From a checkpoint of a small transformer trained on Wikipedia.
Size: 8 layers, width 320, 5 heads of 64, MLP 1280 tanh GELU, vocabulary 20006, 22.9M parameters.
Architecture: biases, untied embeddings.
Training: 336M tokens, 5121 steps.
Each number is 200 + 30 x the weight over the matrix's rms, rounded and kept within 0 to 999. Layers, rows and columns count from 0.

# layer 3 attention output (transposed), 320x320, rms 0.132, rows 139-182, columns 160-239
209,174,171,234,212,227,202,195,227,181,206,201,207,176,228,216,178,199,202,191,156,203,208,188,178,191,183,162,212,221,213,151,221,210,204,199,200,228,161,213,217,207,231,185,210,214,196,182,190,186,198,188,217,188,148,205,244,259,220,170,170,180,243,204,181,204,207,209,222,185,223,165,201,187,185,225,234,196,216,176
190,203,195,237,184,238,220,196,216,148,151,215,195,213,161,194,226,182,178,174,195,171,206,202,237,173,222,238,156,245,150,192,178,171,180,173,212,230,217,164,196,207,220,190,199,225,227,215,179,221,212,215,177,161,183,152,253,208,168,196,153,214,216,200,193,200,190,241,204,172,175,185,186,174,210,188,179,169,181,206
176,223,219,191,216,194,228,214,216,185,216,205,218,221,201,231,186,195,171,260,191,194,177,199,200,221,236,186,181,244,239,178,208,218,242,230,228,206,215,200,233,201,196,255,170,219,161,231,189,190,227,213,140,194,211,150,215,221,223,231,207,178,186,211,159,235,182,213,211,166,219,248,203,154,199,228,215,195,240,148
181,170,184,180,196,193,185,183,164,216,237,248,174,169,180,218,172,141,184,206,231,204,234,187,182,231,247,202,158,241,191,213,153,194,210,176,172,180,263,190,193,233,178,208,187,171,206,223,172,257,197,214,173,197,199,188,201,172,175,229,187,218,159,235,210,165,198,234,154,232,205,197,165,241,209,189,204,188,214,211
196,230,168,263,204,199,192,207,188,203,219,191,223,235,239,177,166,145,223,192,202,198,239,193,214,209,220,176,248,182,147,165,203,213,126,240,187,181,213,184,203,181,219,181,222,218,207,193,248,192,177,207,243,210,239,190,237,206,206,190,226,169,180,186,228,179,177,172,203,200,212,236,195,190,181,178,170,196,221,220
205,142,215,221,193,207,242,218,204,224,209,184,173,248,174,247,190,206,221,183,189,233,235,187,239,183,206,234,257,183,237,206,223,215,209,200,201,208,239,223,196,198,204,190,234,210,198,228,193,217,239,187,208,190,218,203,179,203,186,214,192,157,184,183,224,174,199,186,173,213,215,211,163,166,181,167,186,207,207,177
214,186,233,206,210,202,192,182,132,171,213,174,196,190,198,150,198,180,237,165,207,176,185,210,206,141,195,134,193,140,184,112,244,236,189,159,158,232,199,188,207,217,179,139,196,225,236,187,192,176,256,272,180,194,230,229,145,232,171,229,181,164,195,220,213,225,183,235,182,197,208,169,211,228,227,160,183,201,198,195
224,172,156,215,202,171,207,281,203,260,165,186,200,208,174,209,226,202,198,171,214,154,206,185,187,214,209,203,185,204,225,203,220,202,212,246,199,236,177,202,257,240,207,223,193,185,202,201,177,203,189,219,160,208,197,202,159,208,195,249,201,224,187,182,238,223,209,186,201,198,201,162,152,216,188,216,187,198,215,209
203,184,209,194,217,218,178,207,215,212,183,164,221,176,195,188,181,178,192,185,212,193,174,176,210,176,174,209,205,204,187,170,207,158,180,180,219,235,180,179,143,238,164,199,204,196,193,193,155,233,178,267,177,185,203,149,183,184,156,221,185,187,201,138,206,162,213,184,205,205,161,168,169,141,189,213,218,254,200,171
209,214,226,183,227,189,208,201,211,242,201,165,147,181,212,205,201,161,176,171,170,191,136,165,258,195,228,212,206,163,165,215,199,189,202,205,199,206,193,172,191,193,181,194,154,188,199,212,213,212,188,196,218,189,188,188,213,227,218,145,177,229,188,223,228,216,206,166,180,171,203,173,222,236,203,188,227,85,221,178
217,226,177,183,249,201,197,188,125,233,256,246,164,255,219,227,232,158,193,201,177,205,262,179,185,182,218,202,182,208,171,170,149,173,199,247,186,184,189,205,214,184,177,186,163,173,226,150,186,237,246,247,200,179,226,152,157,191,198,221,210,177,191,182,172,189,232,192,216,216,237,119,178,218,206,148,242,201,187,224
229,225,228,203,213,158,227,197,218,179,209,201,202,227,196,192,217,199,188,154,183,190,145,227,228,174,184,221,169,240,173,186,160,200,226,261,205,225,175,170,188,228,141,188,231,201,193,211,204,238,212,187,159,219,131,210,174,213,183,247,184,233,210,257,247,170,207,218,158,189,216,180,203,238,184,187,196,200,196,228
231,190,243,185,228,191,167,241,226,233,170,149,159,186,178,144,206,162,188,202,181,170,198,198,221,233,188,217,178,187,194,239,212,210,185,209,207,183,176,196,237,180,205,207,145,212,200,170,240,216,202,221,183,214,170,223,205,212,207,190,196,175,282,205,201,237,205,210,204,177,173,203,201,200,208,227,187,232,195,203
203,215,230,217,224,173,185,141,205,195,235,243,213,197,174,203,196,195,192,223,175,194,223,180,210,199,227,241,201,156,239,189,218,174,229,201,119,209,198,231,185,186,203,200,249,220,188,216,179,175,230,177,184,217,193,180,171,218,183,204,167,186,185,206,222,194,206,170,229,175,211,218,190,187,195,187,212,279,269,159
214,190,164,215,164,229,206,195,212,167,210,193,176,190,175,200,204,148,238,241,229,137,188,207,176,220,180,246,194,173,216,211,184,229,216,142,177,198,208,196,196,239,172,225,179,172,228,194,232,199,180,210,249,229,216,204,184,229,186,210,208,198,143,192,217,192,188,206,155,224,182,186,161,237,155,200,154,217,203,149
175,185,167,146,191,190,201,188,212,209,190,209,189,245,215,187,185,232,198,173,210,201,205,175,254,206,212,213,223,199,175,169,187,195,207,205,240,178,191,176,228,210,176,222,252,198,238,193,212,161,224,142,204,204,207,217,224,209,170,262,180,169,173,189,185,183,185,176,200,153,174,173,187,187,158,171,203,230,169,166
198,209,244,174,189,197,218,233,184,199,196,198,219,167,202,175,204,221,189,184,202,232,172,208,160,208,205,224,199,213,193,167,151,238,274,221,193,209,161,179,246,162,219,194,226,211,238,183,166,165,168,210,142,217,172,199,219,212,186,177,169,221,204,214,151,158,186,227,198,239,196,162,199,206,223,220,200,233,182,215
216,171,162,224,235,203,191,207,206,213,187,202,166,167,231,152,178,181,231,188,218,206,205,228,177,182,201,194,151,204,154,201,182,225,174,194,178,198,219,196,163,164,212,214,173,187,184,196,165,198,226,188,229,245,217,185,212,216,200,168,188,194,210,201,213,154,244,198,207,184,219,168,202,225,152,197,216,187,176,177
163,190,209,195,175,194,202,196,229,206,207,156,198,199,221,206,236,149,168,179,168,185,191,176,196,222,223,166,200,222,198,173,183,194,200,166,224,229,197,208,197,233,185,199,225,206,180,175,180,207,192,157,166,205,177,239,229,196,199,231,196,188,195,167,184,186,224,230,244,204,179,200,176,221,209,219,223,203,207,173
195,196,181,184,227,227,220,230,213,189,197,187,189,215,252,238,220,252,191,217,194,204,212,196,175,208,201,218,187,168,249,198,222,171,213,224,233,227,216,195,190,215,169,186,204,198,205,215,228,194,218,170,119,205,177,188,164,234,196,204,189,223,221,202,198,211,217,207,208,242,229,206,207,215,222,204,222,237,232,213
169,202,186,253,220,200,233,262,200,210,230,186,224,189,212,195,216,167,166,213,239,243,202,230,206,177,188,224,210,189,173,222,213,172,195,212,161,197,216,220,201,206,227,227,213,173,167,207,234,203,245,216,187,188,185,217,207,194,206,153,162,220,184,149,208,190,196,203,218,142,201,191,228,194,202,163,193,204,223,199
211,222,175,214,203,165,196,228,157,183,211,220,166,212,200,156,169,250,210,234,196,165,217,222,206,228,188,200,184,167,201,207,202,176,201,234,188,235,194,214,164,184,195,175,210,174,178,180,201,182,184,206,233,185,234,188,183,220,224,226,186,178,187,216,192,220,144,209,192,214,215,192,193,190,196,214,220,142,204,207
258,246,221,180,155,232,178,153,239,178,198,145,229,182,194,209,174,187,180,175,179,194,182,173,187,228,144,161,196,208,200,251,210,187,228,175,228,222,193,199,165,236,204,200,246,186,173,193,178,207,174,243,221,227,160,205,144,193,224,200,180,160,179,191,195,248,193,195,231,204,171,190,197,223,198,188,231,172,158,241
212,167,217,174,190,230,206,191,237,206,207,250,241,190,207,204,239,226,194,211,185,147,238,166,215,198,175,170,224,237,213,195,219,201,183,206,191,186,223,199,204,182,174,195,177,158,180,166,175,238,192,206,217,180,186,179,217,200,195,232,158,222,145,207,151,211,172,220,242,220,211,195,215,204,185,202,163,214,177,194
219,221,172,167,154,205,245,232,197,233,198,205,158,204,184,239,200,180,222,211,200,260,191,214,205,170,208,189,192,224,199,179,202,173,185,184,234,212,162,185,176,201,208,220,232,222,235,166,181,201,214,213,192,246,276,206,197,189,219,195,231,200,200,229,178,215,204,257,206,204,180,224,172,253,206,172,176,212,211,219
191,207,214,180,198,200,217,193,193,253,205,144,181,243,206,183,220,233,190,151,191,202,170,225,199,202,188,212,192,213,232,164,201,223,220,201,226,221,216,189,190,217,175,149,210,203,146,162,169,229,218,205,187,224,146,262,200,193,222,236,198,192,207,185,201,242,155,176,184,185,226,173,214,155,204,134,206,211,217,191
250,169,155,200,227,248,268,282,230,214,222,182,179,188,224,212,199,249,165,236,239,197,169,228,201,206,221,148,204,179,163,218,162,193,196,228,251,210,227,256,192,220,210,205,127,187,192,194,153,201,217,175,211,170,201,195,199,195,203,156,173,174,196,188,244,187,236,192,212,200,207,207,224,232,179,215,175,209,192,248
225,184,225,171,253,186,180,191,248,220,247,187,236,171,181,232,185,187,188,213,225,228,176,204,153,227,216,151,186,229,208,216,189,179,205,246,216,167,199,204,232,149,168,183,218,213,179,244,218,174,134,170,175,193,179,173,196,167,198,199,204,208,202,213,222,226,202,215,227,174,214,207,182,212,229,203,194,205,195,192
247,182,210,201,197,185,213,224,240,185,137,198,159,162,198,206,191,193,188,210,189,187,226,204,203,183,220,220,211,200,150,210,211,184,209,172,164,150,251,215,207,222,233,219,180,205,189,219,264,238,192,218,187,158,219,218,183,182,191,212,208,199,178,219,248,190,191,207,201,195,228,176,202,209,199,202,202,189,201,220
197,223,204,221,251,179,186,201,222,225,221,222,197,203,212,169,181,198,179,184,223,231,176,223,217,242,163,216,214,190,160,190,195,226,166,198,265,171,200,209,216,210,219,183,209,168,151,190,171,161,225,224,207,183,175,187,180,249,217,170,192,191,236,183,209,194,193,222,161,168,182,197,208,172,185,237,197,214,188,168
221,217,188,181,123,241,186,170,202,233,152,191,233,221,247,199,185,199,227,163,211,217,236,226,183,180,183,221,253,216,164,205,228,218,138,175,228,190,219,203,172,255,184,190,188,188,216,149,179,149,220,180,174,179,227,208,186,194,237,210,170,181,212,159,183,236,206,182,166,206,218,195,194,179,176,240,190,212,179,188
187,218,127,178,251,209,205,226,196,162,165,171,216,212,201,244,131,166,252,216,218,202,163,167,189,241,204,147,201,175,194,154,215,189,207,192,192,208,227,252,224,218,237,191,185,176,194,192,197,183,229,161,185,201,201,235,217,173,242,228,210,231,184,174,217,229,182,187,206,178,217,212,213,181,175,225,196,177,197,194
163,250,187,207,200,240,180,219,171,169,191,197,198,225,214,162,220,199,239,244,212,181,196,223,217,177,197,215,140,195,198,194,177,180,220,196,159,219,151,223,165,196,177,253,181,184,221,205,207,214,187,202,198,212,209,215,186,231,194,178,196,187,208,208,192,182,196,199,214,207,207,224,199,182,198,180,173,184,206,161
234,259,222,243,213,168,188,211,228,165,216,250,238,209,240,195,178,138,231,208,233,209,218,231,219,194,213,208,166,183,230,212,240,188,213,180,211,180,218,203,209,195,231,229,237,178,207,217,185,222,193,208,204,249,216,183,183,222,243,197,227,197,219,224,158,206,196,206,215,134,211,202,205,261,217,218,226,190,193,186
146,199,232,217,195,270,185,176,206,169,195,175,174,181,202,152,160,164,270,210,207,121,228,231,232,185,226,208,196,182,184,159,211,190,230,180,184,176,209,217,167,180,231,191,144,209,166,215,166,239,199,196,215,185,213,185,212,238,202,174,194,206,214,172,159,196,187,211,189,239,215,224,223,208,211,243,190,203,182,213
192,186,199,226,196,176,203,199,203,194,234,201,241,233,222,204,181,200,169,183,227,221,189,190,209,179,199,201,141,226,244,175,194,226,201,196,196,164,236,231,172,178,177,197,213,222,192,170,140,183,222,245,179,217,218,202,218,217,214,204,235,205,233,207,169,204,166,177,156,177,204,150,224,183,145,205,178,213,225,185
265,219,159,261,149,204,223,239,210,226,217,220,203,166,196,222,198,172,192,208,244,182,234,189,171,219,196,208,186,226,237,188,202,203,211,213,221,260,162,164,203,203,203,198,247,214,208,219,182,189,201,175,197,174,205,185,152,199,214,177,171,158,201,194,189,169,192,220,208,154,187,188,191,157,224,238,205,184,208,251
178,151,227,167,252,224,240,210,220,244,178,224,203,208,235,202,187,254,222,213,184,201,222,183,232,214,230,166,188,208,246,187,197,210,199,248,206,182,226,225,213,178,201,183,198,189,247,175,209,192,183,186,233,208,227,177,220,201,213,195,194,182,189,200,158,197,199,233,161,154,209,190,179,230,189,213,162,210,202,195
212,181,167,182,168,199,248,194,232,256,205,197,180,211,186,166,190,181,190,224,226,186,182,240,166,214,208,151,193,224,192,221,208,193,178,197,205,196,205,234,163,237,217,196,194,236,194,191,208,203,165,205,182,211,169,201,208,192,202,230,221,207,197,195,247,170,221,208,186,219,223,206,193,189,213,203,189,166,165,165
206,217,189,202,168,173,209,192,198,239,190,196,211,231,208,195,237,218,179,171,193,224,196,224,204,201,202,190,190,220,228,265,225,138,192,204,213,177,173,224,202,209,192,219,217,210,191,216,199,174,226,185,265,257,214,195,232,200,175,186,225,204,223,182,128,181,195,188,180,219,189,211,202,215,224,208,217,211,220,200
212,250,193,221,199,156,181,184,220,160,219,225,248,189,187,197,221,189,176,208,191,226,227,181,224,217,211,189,182,180,156,235,183,170,201,210,197,242,252,209,199,198,227,182,198,166,195,183,186,200,183,222,240,216,237,191,169,214,197,175,163,215,182,215,182,200,197,179,172,191,181,219,222,221,237,200,193,183,198,213
178,194,211,202,204,153,244,176,202,171,224,171,207,245,222,198,201,212,182,173,142,184,209,214,207,204,200,214,183,206,178,200,219,199,177,239,189,261,165,246,221,206,165,216,158,207,179,223,180,219,193,185,203,167,194,206,201,241,226,187,199,213,207,184,223,199,194,203,141,215,191,231,231,186,149,188,188,209,205,252
256,203,197,199,203,191,191,109,199,236,230,165,207,176,201,186,240,219,185,187,196,247,198,204,192,217,177,193,155,235,190,186,201,234,229,191,201,176,210,191,210,167,189,211,205,218,205,222,197,209,224,238,224,251,192,211,214,174,166,182,161,220,184,167,157,193,187,231,205,247,214,217,141,213,220,212,232,254,198,219
222,214,205,223,212,214,193,221,253,190,196,211,167,197,224,221,225,173,219,190,222,187,173,220,188,171,234,166,201,221,204,207,219,212,193,172,184,153,158,176,195,183,195,200,211,226,215,168,211,197,241,214,252,183,263,190,200,188,222,165,217,197,210,224,217,194,154,206,175,208,210,203,220,237,207,251,197,173,189,206
# layer 3 attention value, 320x320, rms 0.0919, rows 140-183, columns 160-239
234,189,167,193,137,193,190,212,256,196,187,199,187,176,154,165,190,186,191,208,251,218,193,194,189,206,220,192,191,215,174,192,202,148,199,175,171,166,221,207,217,176,199,180,225,203,200,245,165,229,206,207,206,225,241,170,214,227,231,175,220,210,236,214,193,187,185,215,171,138,216,200,201,205,197,189,184,194,190,188
161,208,222,184,175,171,178,221,203,207,212,242,182,216,217,189,176,203,199,199,194,181,168,193,186,226,152,206,201,204,231,235,216,183,227,251,210,202,162,208,174,157,187,186,225,213,162,207,186,216,214,208,197,186,207,226,205,192,269,198,194,191,216,207,160,188,175,248,202,201,178,220,229,226,221,204,197,235,194,222
211,152,202,193,189,197,235,242,220,199,231,177,241,204,170,178,247,194,267,248,164,166,191,170,209,241,165,171,200,221,206,193,208,182,182,232,204,195,239,191,239,209,160,179,203,150,216,191,205,178,217,217,171,236,233,226,170,225,198,168,184,176,207,147,178,240,221,249,193,177,147,221,211,223,201,183,159,224,168,228
271,197,163,189,218,179,176,213,185,197,221,193,195,185,237,208,183,182,220,219,242,192,243,215,200,219,185,176,222,219,245,188,174,160,127,146,242,213,211,172,194,191,226,210,220,225,196,183,221,193,196,232,211,201,162,201,183,196,219,209,188,239,186,199,193,197,191,191,195,211,200,196,217,207,183,189,221,185,204,197
224,227,233,151,208,195,195,197,229,180,202,220,226,184,188,191,195,209,221,154,211,225,222,162,185,209,178,148,196,211,198,190,223,174,195,162,202,178,202,183,187,179,201,182,217,184,170,165,208,212,187,200,206,223,198,157,160,180,246,233,231,174,178,193,219,226,189,234,216,178,213,178,184,141,226,172,172,199,190,204
219,183,187,237,230,180,177,230,212,219,222,227,195,213,149,186,222,188,241,230,165,168,235,154,177,165,203,223,201,180,195,185,192,195,195,154,222,231,220,205,231,197,187,226,221,195,237,234,230,209,167,210,199,154,173,152,157,170,182,198,206,205,146,172,237,209,187,215,156,199,224,195,226,206,173,161,203,204,192,196
176,185,251,242,222,196,210,157,216,185,193,168,215,212,215,181,176,176,183,232,162,219,214,191,172,220,220,186,226,244,194,217,212,238,210,235,170,205,195,206,175,220,175,210,192,206,234,198,244,181,194,192,177,207,237,231,209,200,110,196,185,192,154,217,179,183,195,205,220,189,195,203,201,157,206,240,165,156,211,182
235,157,172,203,194,199,219,207,243,226,180,247,223,202,196,173,238,182,207,212,244,186,186,189,186,171,209,189,215,235,197,203,199,169,199,203,249,182,197,221,167,166,216,167,180,241,212,231,172,237,195,223,216,211,171,199,169,227,214,230,219,187,184,220,221,188,210,200,203,211,205,188,225,188,212,167,211,223,179,159
214,240,223,237,167,167,226,139,166,203,173,197,231,219,182,182,212,189,154,191,206,188,186,222,221,192,183,232,208,184,227,231,217,218,217,231,204,227,219,218,223,240,234,216,206,181,192,225,189,240,208,192,236,181,215,205,178,209,197,118,213,173,246,234,231,207,184,184,177,201,158,205,240,233,175,188,196,192,191,249
186,183,239,175,194,186,165,224,154,234,205,211,227,203,173,220,192,232,258,164,212,219,241,175,197,185,220,180,211,148,187,223,218,225,186,141,173,206,207,215,254,180,186,170,221,213,198,196,184,172,209,226,202,207,166,179,181,206,197,195,209,225,183,147,191,234,184,251,159,176,172,170,216,231,245,113,181,201,223,215
205,186,189,231,213,259,213,185,176,198,218,222,215,235,203,228,240,180,218,146,190,212,187,224,191,187,196,218,221,195,203,246,223,232,152,190,215,250,207,246,200,198,231,222,228,204,227,218,207,245,209,223,212,204,198,148,236,154,194,146,198,185,235,249,232,226,178,204,217,236,185,236,218,182,195,180,206,192,211,204
177,231,210,210,196,214,187,170,215,237,183,192,235,197,191,194,182,234,173,198,196,204,177,210,221,196,206,218,210,216,218,175,195,188,198,203,187,191,199,198,197,217,174,190,185,224,171,225,169,192,171,177,188,220,224,230,249,176,208,173,206,213,223,207,186,179,182,187,192,197,187,176,204,165,196,217,184,197,199,158
190,225,169,187,197,180,249,161,179,178,208,255,192,228,182,220,233,218,161,190,199,195,183,215,168,164,168,200,177,203,198,186,192,208,208,209,208,217,185,222,197,186,199,211,209,202,231,194,185,211,161,199,199,206,175,176,197,178,205,256,189,197,209,168,189,235,163,263,191,207,185,218,212,233,206,203,186,197,202,192
201,194,189,166,230,211,215,203,192,207,177,159,206,202,177,186,213,191,240,180,214,178,181,243,194,190,198,191,209,286,187,188,199,190,197,179,208,198,196,196,156,199,191,175,215,202,165,181,189,142,185,191,235,171,169,215,223,164,165,201,216,213,205,220,220,169,200,216,206,221,231,204,206,186,178,199,190,208,209,202
171,198,199,205,186,207,236,184,195,207,223,180,223,198,182,219,206,240,228,172,177,202,195,182,194,192,230,224,198,206,210,223,161,235,218,199,173,197,205,195,208,200,185,179,187,204,188,208,197,191,179,205,181,191,180,188,209,206,211,175,231,182,186,183,188,195,165,245,151,228,206,223,197,162,219,164,179,228,180,174
208,233,251,238,240,240,233,183,246,173,205,206,167,210,214,187,198,211,223,206,242,223,206,236,207,191,203,214,208,199,213,158,233,223,174,194,191,185,189,190,181,182,207,220,169,177,201,224,192,195,191,196,210,153,172,183,222,211,185,161,139,240,234,225,183,174,196,235,208,172,206,215,247,187,197,178,219,228,191,226
184,195,230,186,163,160,195,140,198,216,188,179,205,172,222,196,220,212,217,202,224,226,218,169,192,189,184,219,191,212,188,179,213,201,192,169,202,193,224,190,232,207,178,188,239,193,169,190,191,232,192,183,219,202,186,205,179,181,192,144,209,173,166,243,201,200,206,192,200,207,176,216,174,183,185,181,190,201,208,228
247,202,220,224,199,218,213,186,193,213,215,208,193,190,157,200,197,181,204,198,203,208,198,246,230,222,215,201,182,185,212,186,191,223,173,210,182,199,166,191,191,209,207,182,209,194,203,198,197,175,176,197,208,193,203,202,219,209,239,200,187,195,215,210,147,203,186,185,203,229,196,189,224,230,197,201,154,238,188,233
195,185,206,204,202,162,193,168,201,206,229,237,155,254,176,183,198,198,186,144,270,210,208,172,198,207,220,176,198,201,157,171,223,194,204,177,205,238,186,183,193,198,190,208,202,217,180,212,197,180,164,195,231,213,219,173,245,191,227,207,169,173,167,217,169,209,179,210,216,201,187,224,186,197,214,191,179,201,213,201
241,190,208,147,177,195,197,237,200,212,215,232,186,170,183,222,192,223,187,212,242,192,174,199,196,170,166,169,172,208,181,222,179,204,174,194,188,197,235,193,219,209,168,201,203,206,170,224,185,178,210,217,209,198,215,188,216,209,209,201,206,207,245,190,242,196,170,213,242,221,188,193,193,180,222,176,161,236,190,186
171,191,200,232,175,163,185,146,139,216,216,175,220,175,217,232,190,174,167,208,169,189,177,188,169,202,221,211,194,192,223,221,173,173,185,157,188,205,193,170,241,200,173,199,215,220,213,191,193,221,200,194,195,186,177,172,177,211,160,206,196,215,222,221,188,219,190,188,215,172,196,211,233,190,213,217,216,198,185,192
209,207,214,210,193,196,192,183,249,209,177,218,197,209,183,198,195,180,187,201,222,189,207,185,200,251,245,239,183,177,192,212,219,219,166,188,222,207,207,186,184,196,194,152,189,191,172,257,175,202,204,212,172,199,210,247,217,201,219,182,199,181,162,231,219,165,212,130,202,178,205,188,199,209,202,225,193,204,179,186
160,188,218,204,206,194,195,198,221,201,180,234,179,200,195,182,178,194,220,225,184,226,198,192,220,186,227,202,153,198,182,197,154,218,247,203,205,210,204,203,242,160,224,200,203,217,212,181,171,215,183,220,175,242,243,137,168,247,232,200,190,211,151,190,177,172,192,208,225,172,222,220,186,203,224,222,223,184,226,176
192,249,264,225,175,222,189,205,204,199,197,198,166,221,196,220,185,222,190,232,198,241,193,189,226,193,220,200,183,187,199,189,228,183,232,222,198,233,193,173,211,267,219,194,200,198,179,207,204,209,201,219,188,191,203,177,230,182,207,173,192,214,203,163,194,231,204,173,181,166,261,216,243,189,175,187,193,196,174,189
216,224,191,175,173,195,204,187,214,186,158,187,253,235,144,195,174,227,233,195,192,231,216,211,170,198,196,203,200,173,198,212,172,197,161,172,200,197,211,204,223,170,173,210,193,196,198,193,201,210,228,270,212,208,155,174,185,192,207,182,202,187,172,179,185,198,236,190,160,188,216,208,200,171,212,210,161,248,173,200
199,219,242,211,204,205,223,162,193,180,206,210,194,202,208,223,184,224,196,152,208,229,193,226,222,190,189,196,210,215,204,217,240,180,198,234,186,173,236,183,193,227,288,237,204,194,253,233,217,194,207,206,191,186,241,192,191,214,162,247,229,206,197,216,221,212,218,216,187,218,188,201,187,193,191,215,151,199,219,212
209,229,191,194,218,201,219,200,209,224,218,187,227,218,226,202,235,201,165,189,175,206,207,183,216,251,181,168,178,172,150,151,214,261,187,245,219,204,212,240,178,214,248,177,197,182,177,215,174,211,215,188,199,197,177,229,202,224,203,165,223,194,176,188,194,215,215,167,213,207,208,176,189,188,191,218,161,207,193,204
183,166,195,217,202,192,201,210,144,202,235,194,155,179,170,210,208,184,191,206,193,177,189,201,196,164,184,174,217,181,213,183,188,197,173,184,196,192,226,158,220,237,241,191,196,184,206,225,198,188,169,217,185,161,221,192,194,211,199,190,221,179,222,203,209,176,241,180,207,176,172,231,220,178,151,217,185,225,196,198
219,225,187,196,157,204,225,191,260,171,152,184,183,212,189,209,155,184,185,219,220,193,219,220,217,221,169,183,179,191,211,185,196,183,183,193,184,200,215,218,197,202,159,209,203,169,186,191,187,225,220,214,203,216,206,231,228,233,212,212,184,145,228,212,202,215,190,186,188,208,204,197,228,184,169,190,189,255,191,235
198,181,218,187,157,184,248,164,259,222,213,196,182,208,227,140,176,210,187,215,165,203,194,157,202,232,190,187,181,201,133,223,192,217,251,167,208,182,227,190,184,189,174,210,180,190,190,182,203,190,178,219,248,200,237,243,206,235,191,177,246,174,208,208,210,238,186,186,215,163,191,209,169,209,207,242,183,192,243,189
163,235,181,195,205,229,208,211,218,220,198,180,195,183,248,204,182,205,199,203,195,143,205,209,180,184,208,207,230,208,189,216,176,212,170,219,189,202,197,169,194,203,168,196,200,215,198,215,219,180,211,192,203,227,245,208,224,227,216,216,171,168,134,201,177,207,226,179,222,233,223,183,186,194,204,204,178,201,231,209
205,170,202,270,190,189,215,194,199,222,181,208,202,186,180,158,201,187,187,203,173,177,197,155,194,181,219,238,232,195,217,191,197,199,187,205,228,221,209,182,209,229,191,196,182,177,252,200,191,196,213,192,205,209,185,226,215,159,201,186,194,218,200,234,170,195,231,212,124,208,208,185,196,223,194,186,181,194,202,208
255,253,174,187,148,219,203,218,163,227,159,178,238,173,221,201,186,208,178,229,263,195,183,201,194,209,189,175,191,214,208,178,200,186,178,261,199,210,179,213,187,230,178,173,172,213,173,170,147,218,221,223,207,217,195,178,185,227,166,178,206,214,228,199,189,227,216,178,197,178,208,201,221,198,214,185,200,192,171,189
220,194,211,223,196,174,209,188,181,215,150,188,219,225,172,220,172,181,204,243,212,145,220,203,197,172,163,202,192,199,212,239,226,190,153,185,239,195,201,174,186,193,232,199,213,198,256,192,189,182,205,209,160,219,222,204,190,241,192,233,167,192,174,192,216,162,237,225,173,190,225,190,196,217,173,186,222,231,199,212
195,239,146,254,172,169,199,210,205,163,167,207,204,201,213,163,225,215,171,200,165,167,192,182,206,207,195,247,190,227,193,226,194,176,221,216,221,191,178,259,233,190,182,170,179,214,201,219,233,225,237,213,207,218,185,165,230,202,203,167,215,186,159,178,163,213,210,170,203,194,180,208,229,255,202,222,206,221,206,240
181,183,161,214,180,202,194,213,217,231,151,186,219,197,201,180,157,195,207,234,225,153,201,196,163,175,185,190,166,236,168,196,213,201,174,222,220,181,190,245,144,190,211,172,201,224,190,181,219,195,219,213,224,135,141,182,217,180,210,184,163,166,185,197,193,197,197,205,179,165,175,164,195,199,219,224,203,206,194,183
175,264,227,212,241,176,210,183,205,209,204,171,238,179,225,234,202,177,225,215,233,204,237,200,175,219,215,222,185,224,219,208,199,194,176,216,199,187,214,179,162,214,222,189,155,165,224,199,127,186,159,217,188,215,229,201,238,211,226,160,176,222,210,238,176,170,196,173,212,186,216,191,185,209,193,210,175,166,214,174
193,234,216,228,207,193,203,208,229,155,183,177,222,215,158,222,165,219,147,173,177,211,200,249,201,169,181,205,193,233,190,174,176,203,184,230,199,193,238,163,208,222,171,172,206,198,198,236,220,181,198,201,191,189,213,182,167,194,163,176,214,228,203,240,230,218,175,163,179,165,187,191,205,221,189,220,153,189,206,198
162,201,221,221,231,215,223,230,239,173,188,165,196,200,223,208,156,212,185,193,214,255,219,209,215,202,163,184,205,222,209,222,194,191,204,231,197,158,209,215,175,229,225,160,176,196,196,188,195,213,191,218,169,230,234,179,244,230,198,184,176,213,158,209,177,197,233,171,224,168,215,170,231,208,184,219,190,194,194,184
234,199,218,181,187,193,206,181,188,195,243,196,193,220,167,180,211,171,201,222,225,205,188,218,193,269,208,190,206,173,224,179,221,211,140,164,208,224,180,219,204,190,242,200,199,198,152,177,212,196,186,221,185,213,177,181,212,220,187,193,203,161,197,162,205,200,166,175,204,197,236,154,208,186,188,209,179,183,176,206
222,185,183,234,209,223,204,194,215,229,174,221,184,186,219,201,173,195,203,168,201,167,227,207,178,202,181,232,172,165,222,215,183,225,217,215,236,196,178,199,231,223,254,218,205,191,210,205,242,225,212,194,205,241,186,180,189,201,192,201,182,205,241,174,194,176,157,165,195,206,214,198,208,219,169,219,180,164,187,219
216,227,182,177,240,231,187,226,213,208,219,213,199,209,164,188,219,222,218,189,215,223,192,193,211,202,199,211,185,185,199,192,203,217,213,202,177,195,198,203,180,173,170,211,193,200,205,165,199,199,194,213,211,220,176,203,218,203,221,203,221,178,230,176,224,239,172,192,217,221,176,245,229,231,224,174,206,209,202,213
197,212,194,227,182,221,186,194,216,215,203,214,230,178,186,177,222,191,211,181,165,190,226,220,209,178,175,160,218,181,222,173,166,199,189,206,187,209,205,201,218,190,206,177,198,192,206,196,187,185,212,217,195,192,167,192,204,159,149,169,229,198,181,245,200,216,213,190,218,197,193,195,216,204,165,212,197,187,193,195
214,207,197,193,212,231,199,225,184,186,153,211,221,242,224,181,206,197,246,204,206,224,202,196,245,175,215,191,197,200,193,197,235,226,209,218,213,209,151,163,186,196,221,193,188,200,249,230,172,216,231,166,222,201,185,212,191,209,215,177,199,194,167,179,183,187,240,233,108,188,205,183,223,199,183,214,250,171,233,229